Each number is 128 + 32 x the weight over its row's rms, rounded and kept within 0 to 255. Layers, rows and columns count from 0. Numbers have three digits each. The size before them is the row's rms in percent of the matrix's.

# layer 2 MLP up, 448x160, rms 0.0761, rows 0-80, columns 0-79
092:129171123112143164095134108128189101132150122133129092139096141118096156141112178174157141148160116163132090165117080106148107157082194125183139146202119085152158104189082134128113096088099119097123167129114074139086142092139096189201164181
083:123123155116133137161156107110164122156100165069172151151110214175224082096128154167158140111088081165101150165082159160126072137104078117083093078102078152115144112098096144124128121208145145150055119139124117133139181155148133082154147137
100:086144159103129180146168138075080055104110149128136163135147182138151122106148129182116103096105134131143115100137139123092168158103084183128116127155140150139124078121139140143179088132083244110115098139111100170141169136134157078172122061
091:145172128162147147149116122043121127173222155121099153128084143127141166190078110120168131115096153162150172120103156126129098167135077149103098114151142071119160133090112180088139124129162190047151136119121133135120138138194204110129154046
101:137140144156140108150141112073162120154124142129119176128108078155137115111118098133049130122137092130151108135109131128144217141097179146106116156057153101128158182181112114190070088120103103156044132134136117098167095119139172076133153145
083:155162188114114106100124080064120160167085132176137156141154125089156127105185123116140141069143168167144178123128154112113112094146141058147090077064127160133180090116088110098081103143181129077115076136184105166157101155148140135101182124
112:101094140122143146174129194092158124138094121182143082166092059180128114143075164137124152039073110145099109134137179129106102153133144148150111137172104152107136096173070139133106107182127149113163147099181104111091177165099106150111068243
086:088168083111080159112117153124103123141138108104084167144109121088091116119107101126102130120147116160151135109130111131093131121167107123120175103114180122151111100096151124157110132094099092217048131104219123115127117156154126181153086156
084:063124145114136102131146117125175119155171119055125111118110136085135118103110085090138099079102118194113076185112119123145164087180080142107153100131107157133170092125088102132116093092143154160156171116194146077082127122117126128147141133
100:100123115049123122154116128101120189107108175129119153087122066149116141142112142095149103120090121190115082177189130138144154125099145174172136134100123168146138133170162106122136120067104125120126092169137082120133076123129050168137169136
093:119117128212093156131094122084130120127079053138165119099127202157126124147180125124148135176148144125107096163096104120173074148062117168117163142109166143139139154099139072174180073106160126152121163153113116071186167139155158073139089158
087:143157170107142183142148127089140167126089158163176118103195139082119185112132095073146097142128134142081188137111164111158139186153058148092072092133166124139104154118144108133139083120110133150090081171130148114102228136162139171086141150
100:107182136080140151116123115100119167150148145155113128134167081070129151113111083072175108146146106113136121133111168089139153098116199135150103087145123107106127113117184160132051082141156117124127119154082142123124114070080122099144182069
098:113099106139155119156137140096169128129137174090101142093091066128134137123120151084115137131071106129120212092152124112143177105224130131184140139087116155074117143143160141127150141109135142119138088063182107133171078227126179066130140113
077:097160142135116134108155158126123165210155140143099102159100086167150108129105195157122148114125078136096136165203103195111078157109145170089095174164096119158141131117131123110117163080109046094140064149123137139147099222121173133200146092
082:122118145077110130128193083145102103150192162133120135151128146064147182139163117087104121114144147130160115111118164204109148117181151110126147172120130119125125161179156178073134101142143161130157104145162102113170114125079108123154080105
094:114130141090062145139127115121144129128129152154106108132084094137119141088121180139148101099147115163155156139077105089122132140112153148129111137186093110143119136133104101104143106108128093088150103184149146131187101203149139137109108083
117:121134164099099147190085169148146119156119122117125094133167069114080213117096137111115156138126078088106096147124097112119155105122164095151079172145101152115100086095130102101201111050150125074126117141105142134077082112133142153130131134
118:132131136109103130181121145104153112173115129147211184129209132112143124130172123094133123161097117137083072118102147220129178093142122132213141155123150101092070140130140162083146070134110159150121157116127136148133110115113174134147133122
096:138122145146163154093126175102127081078166110148121081117143057162122116147137078139104108112133124137148157188074108172072130145092082138111132081146123178137161149110094117127144172126134132118089103092140105149115127114120130143160126137
088:050105141115141149198126130085129111147109128116125166089179165069128164158096069147184113167115188136114109150122122160117127109119117149061079106110114123129127145131159087125171098120115133075174147163076164129133151112119212147121120157
098:155182128056101118105127144128121158126139107129120166160138053097183104116120147097073134163137130173110125163171075109126101147109142161142135159128137117129154141104146098160091104147154089117110155117137082145137145096145165131134117154
124:148196161126145167109097107108102151120143083153102103080101136043136125118125136117116157072164084148160115112125123142127181124145124131095116156112082114150172138168107172099103113145131173066140063119121111150144115137098142145140181066
087:091115109132117175121097096175099169101090106127169113115103095146101137118122118161128115083185135131135198087178127121106083186169215096115136076134105130127112113067154134129091138091102112171123169099215133115108087193119114113190155116
089:110152145140121192109152075122107138108165100105119121123104108125138107104116114121160167159166115126109190111196098141113141117129157139121112145138086169159109101161093058111140061132089143138120103095163149104122134166082112183060064096
088:143046078111124118141089164109127131111077102056136140153136128198104142073093120165117109141145164152133137116154071138138117097078157201107148094182119136112139176101090127162139166135095077090152116107127101090133152111109109178130171139
113:121142140100128143152125164205150095134138169078159149079147174083098157177163135117132118129094035120127115151130163142152122156141196125197169099109104133113087107129099105132149128127164078128037146125050118099178107131154143130091175207
114:160070102132138146125139127140175116114183136121150125156094106119141096129158120093153131069000077149101111099122178106159129130139109139098118080086117112114132123113196108129153085166152136132116123088120096126107193121112136104098112128
084:158185130075173097130081121118108086098166111111123091170095166088131102180083099119123116156089156102140093092155158143099151100133174132160127138106175120119125139133149111157174102117127137138070117095181105101148173108098085150137152128
090:121111155093126113080183116094104086149141110144120102165066154150079061125169151143116140104131151174089136137166177159106114164102136132124119162116111124153127116142183206127097124112134099090085124135136121223087096175171199170196139100
139:093132083101114146126176140097173110155145093065112141108127137102114157111146106145126110175114084193096104109126110099168063133125166127101099101111063140116108118158159151144150076128109029090140132124147075090124190147132086143097085121
085:107121109199142133092154106152130109080113110178117085130130157139167111101147093119148130113189144101143123137116131196087183161147127134119097135146094109092123125153199132165144175125111075145088044079100074143083110039127143112080156148
121:124136103135121122095127112150122104165098097090171126152143075107185128176110140178074112138125116129133119133137109145087094126136074138139186147152053100138114141134108124152111093165110087205137087128141142113158124096109124173086150152
108:116112106146153159123178168074113126133103112120088144050145084182151140141087175095100066155147146072095105064146165122118195151129112114153122067139110118117140101112099148129157172151106161148108111140098180128140154099115112131071130167
096:164109149132162134081154093165110147148159138143074124112167129152113120151144120178143147183142124106111106096169132164150108110136113152160105077083099096134124109124160104176089107147150181087101178129158146147162153193185125148173138125
078:116118072117164122077210144139104148088131184120075131111089103137081100133099064140107127131098183148133101150119161089150129151126091099154144100082169069137211176112087113091128123096120156164130156073095059091139067180165104171213130053
104:126163120123094110133094091155142106130097129095199165083167176133134150148182077094103166137122105160127153127139160138164121101113141146171143136153107091091084104123110172191125106102102157182089167141163094104085164085172144130093136142
093:105108171121154172151122125099117122079143128153145118120115141202142144105106099179142154113073170140082131153103128131093154112126153193090109109089110168151145095073144113168150145119137099157103131148151066093105149150168063163085111095
099:150140118104123201107097083178114159113102118175117118139179153101113114141112173097141166109169152099152136172099143135129129151115174085134123090182118118175113164143111077176155132124174129199190078094137114156166109130093106145128157101
093:102152134111106167148099145085153161168120111131114039161086129085063129068107107126070095117130124121090159095109091143121075104116149059116149077106115107172134171091061153089112211187141098135186068158116171112189093111123140096098136159
099:130147041165154088121082129142105202128163167111137108039152092051137108120138112141134134089145132109148149148102079120120095119131129166131105073109102111131129156144100126110145166119124144162111152106171140141123156101140086157102174098
092:160097114134156162124108087081135097095121216109110096112134103151167105142115168161139159116094152108112170090092123118109147057096091162113130103122094188138178089140093099100124179126123127122200110198169110116182104134153113104151128071
084:134105165137176052169123148126109139078144160129127154153116060194149149114106153123103140153099114146108072107099135090127153114131107183096111119133155124094134162120148172145120126028119153162135086063123103161122118166105147143145135131
103:121098180126097060175166083151120152083108111139127135111126081139074150156088153117088120073118073103114148164112141061156099160193129091104146112128138111129146132129108164126108152138174086126103099147130137115134140132148175111110077129
102:155103107127124183119135083112111101141114082067123130175094168121193106071162104081100179122167177193174096153096106139098118189115137151170129166181120133131090116115090135198187123070136178118152158103179109127126118111144154116073089112
084:145197106163151112149159161150119140123141091137128133126225074126106114144075138118100108078193115181108084099073112171149094090104151145088100151091124125151110141110127145083103115147138155098130182140082088140143108070099096042093113187
098:136112107139087170148083134078118144144099145117127173192098113110145135128136117123096153095159153155121150104085136211123149142113167140099132136141158098103097142079123155190124128112141182155130097099140109150112091169173117092043139203
101:088135099166147088154136143106181161127132173102138120196086107073118113125099064149147164098104176068102158160102168176148134183110155179098138101117150141094145080142116124092126124139088175087111121134081123103112152191096115099103102074
088:130123194159117107063103100144135079137099090100133088107115083179094062165192142103174163109118097122162162094082084113150126169176089150141128129181144130144112141151088157103103154102117165147041078128110114115103095208101156141130160130
096:064140106117143138221081116062088100095113114110137095121114084237186103096141175151116127144123100147103149108123121129114073130108156140101151080119143118161152141179126133155114100115083167152172185145181102116152096132138126168073091110
083:149146134091158126140079137110036127146125140108115138080118096137103131094101134092140113164160137178157124132120089138092110142080121159133118120164100107135106120155133163111184142148133116114138138105186136101195090107106109063193101096
112:137120120116108145116070108130144154148125137164116089168103130141106145151158138160128148123104097081126028088125091126090096131035182137138147139132177109154137152063166118129080115125136102164137128099159091167139152145149135140154096098
113:180127150068106148108062093145107124101168118129146115077161109173131162148098218174131139094113166146103101152175052065066133098163132109127082174169132131124105114166134107135147173126137080132177094140134158100197088143181077154149113100
132:133099137126144123097116118056100096128144177143147107168058110127115146084132131066113132125111074150061130179160160132129158096082103193052081167139155147129061171187152104096167186097115142189155112125103091140051129173129133157127119126
092:160080140150155072188146124137157054102103127136133136166106155189101155117163135161146107114113102177099124102121165105096126154158156068129197165128094133160145045148124148173125128185149160149141161145149204106093154018086075078116159188
096:154183130123093173118135156133144141108131091147158100124165179146104143107139056110134110152088117203104116179143081133138101149084164104108160093104131172128135138165177113153147113129137150156185156125147121132106110140148102190118130192
099:123172095138152161114177183094148128116141130163142089101123133128143081139135090135107123093142134084149101104103184138127079121091144144113105042061121125138130127102137119112160171050107152115127142092142101158096137096104130178106131128
129:103091119178152148123098142123175170095166086100101117114135120168119106110153146161115096122105165070078102135144165167094169156115152097139133122088107130146201095130111196117161096160144157107176076161114129104137080114133111168108152112
100:136175167177176140139159190196159101134124108154131144120165095130123163118136139063138129139132122136160106150095093139128163161113205103106143169168154115146163146153131111134141146137154095162079131074128135103123122095116114118181159142
084:182108128145136178064112121116143099115062189130189118129091116104120096139121100139086119157137102132151127100153131150152126145101185137109179095162153113127116136169095119109106142098133071137100086100088132063155089072119108167092103131
089:181170127129127092142153143098107195106137100116093160148133153123130153115179119190134078115131085064126100079095113173093154139139159116149085142095124155122090135160157121160201109143147124061147124161093149141115090124100157143147142113
092:146139126129151175100038116154077116091142068174130100158130169133108165118157198147126142125144164092151205096086119122104133146130121131114112092147133140123107137152169118114138121085111092053055115140183102151144158138118093105119105101
096:138189166092136107164116082116124106161117133170146108113113073152170116120152079085108069061124076120127078195169125138101158133105104126128101155143095134090138183150172128196145020153112132143164068146157084148136159099151104113092152138
093:212121160147135140099131144121094157136119125127156044088132093109104107192118124190108136139133163145162132212170128124219165122090086140141143136132130121135106170120118138083125130161077144127106126130043130090158147142171146179138135170
093:113105101135126210155165134182138083151098128091143169085120158178133192154192125157112158133145122134155149133144097097105153169132128147178147147141113194090185131133129150168103163111151154172101153145200136135093157159105119120125066162
101:125130107115132221201095096085108131138180171191110172108216111172117194084020106109084143124176146129091153075135108138141118102131114151152086125132115147115120164153157124142169092106081141145108130099131081124114142151084095080104139141
103:128100126195112174129168110124126147108104118092078138114062122188078170106155072170118125126145147108123097122101178114127109119117114039147106104072131130140122144082129096091137119151154119116089112142086134128120107165101215104087179149
095:076115124117147164182119099117118084155182118114188172133126165125149139157150167096118138136069172107126031156173117141111124145160116181169087147087157143082169086054146102143133243076106136135193152131148091171134185079177094078092135147
120:155168073135107151131136152140133084109185126116149113107124183161124079117129143153121082133105093142098148152103121177172129112182159077157199118122115109075096153088149101096189070110109154162152201159137087133157112145148112080096155134
085:181104147129123080171107112178091177129204071096112106177161149112106182120155113101121106118121097088149114136133104058135135087104127100115064121139122140148158107191128144091169084059118189148174139130106157188086129115179160175163122154
107:161140164148057108107100153107115085084154098104147134097095148128089159186097173130140151128115118073108110146077103151097187111096106092061153189114079057168206127118099108100133081116124142148152138131114161167130145077137142114106180129
091:114113144074103111139156120141158131128167159135098104037159124106075138119128093083125082176162103128144060148119175117142073093096140102183145071082079071093172188159109133077198054155155119127121172159129084107094151100115069116108122105
109:108119119214086103168164139141080072137129148132135110110128178094118132135127071123134082125119103149120121153113143115148110158192093148134146074121132154148116141114207140135125214095128115100111125174112126081180116133093085126115146114
089:168091156120140076161127114140100133078068161144111135131079158161188119173192110155130116066151114160132140175162138133108104144107137180140182152134144155111102160160130087074113114059196118129095128156135169107140122115099062123144107111
093:111096097116110074182096169150119085101154131147092124125207105122157124113102131185146182136097135107135093137141219148090117147151159094141133128118087070144132113156096128069110102195147200138119138124122135139170139079130140105068104116
092:158129146164132177079132180104128179207088138144109155120159115139173078112095156131123104091120167129118144121148164117125204103087149139146108141121120149163172203117147138117113104108138095148091143147117113096127116096072058124129136107
113:152135099169094164121150117132081130163119134156151119075143147146084118136068151157131095127180164136144139137153070149171098109164127173104101168152100131123094130215109136102119121118141112092151143156130171110139065112170141150143177087
098:129123094081093080118143188183145145156101170134114082104137117172112181172103130105130101083138105151089125075094125118106108134102128128073146131071070122158127075124156144096108168163123109101084118131101119139104146133112091141113131160
125:101171164134104077131141141107095139107160095092096141156074137104164152130139079084135173154171153172123105155165105102098158135101134152129088135104185111156118112086132151103111077172079137100092190128157150147119157155155171111142137163
107:095139124104098151170122135168065134150168139126149087124182203106151128138123158158153117144113145174167045191110133117108146047121114163078114199112111132052133163066126146090128131176147111133075122129148131105075152141135059124139162083
095:099190138072138134142077161151075134127056151134109124108181179103139126171137177148154178114177185135108110116097137155144145126133167130103086079116121110162170106157131126131112129144075125163131099125165095127173181097183121119101141139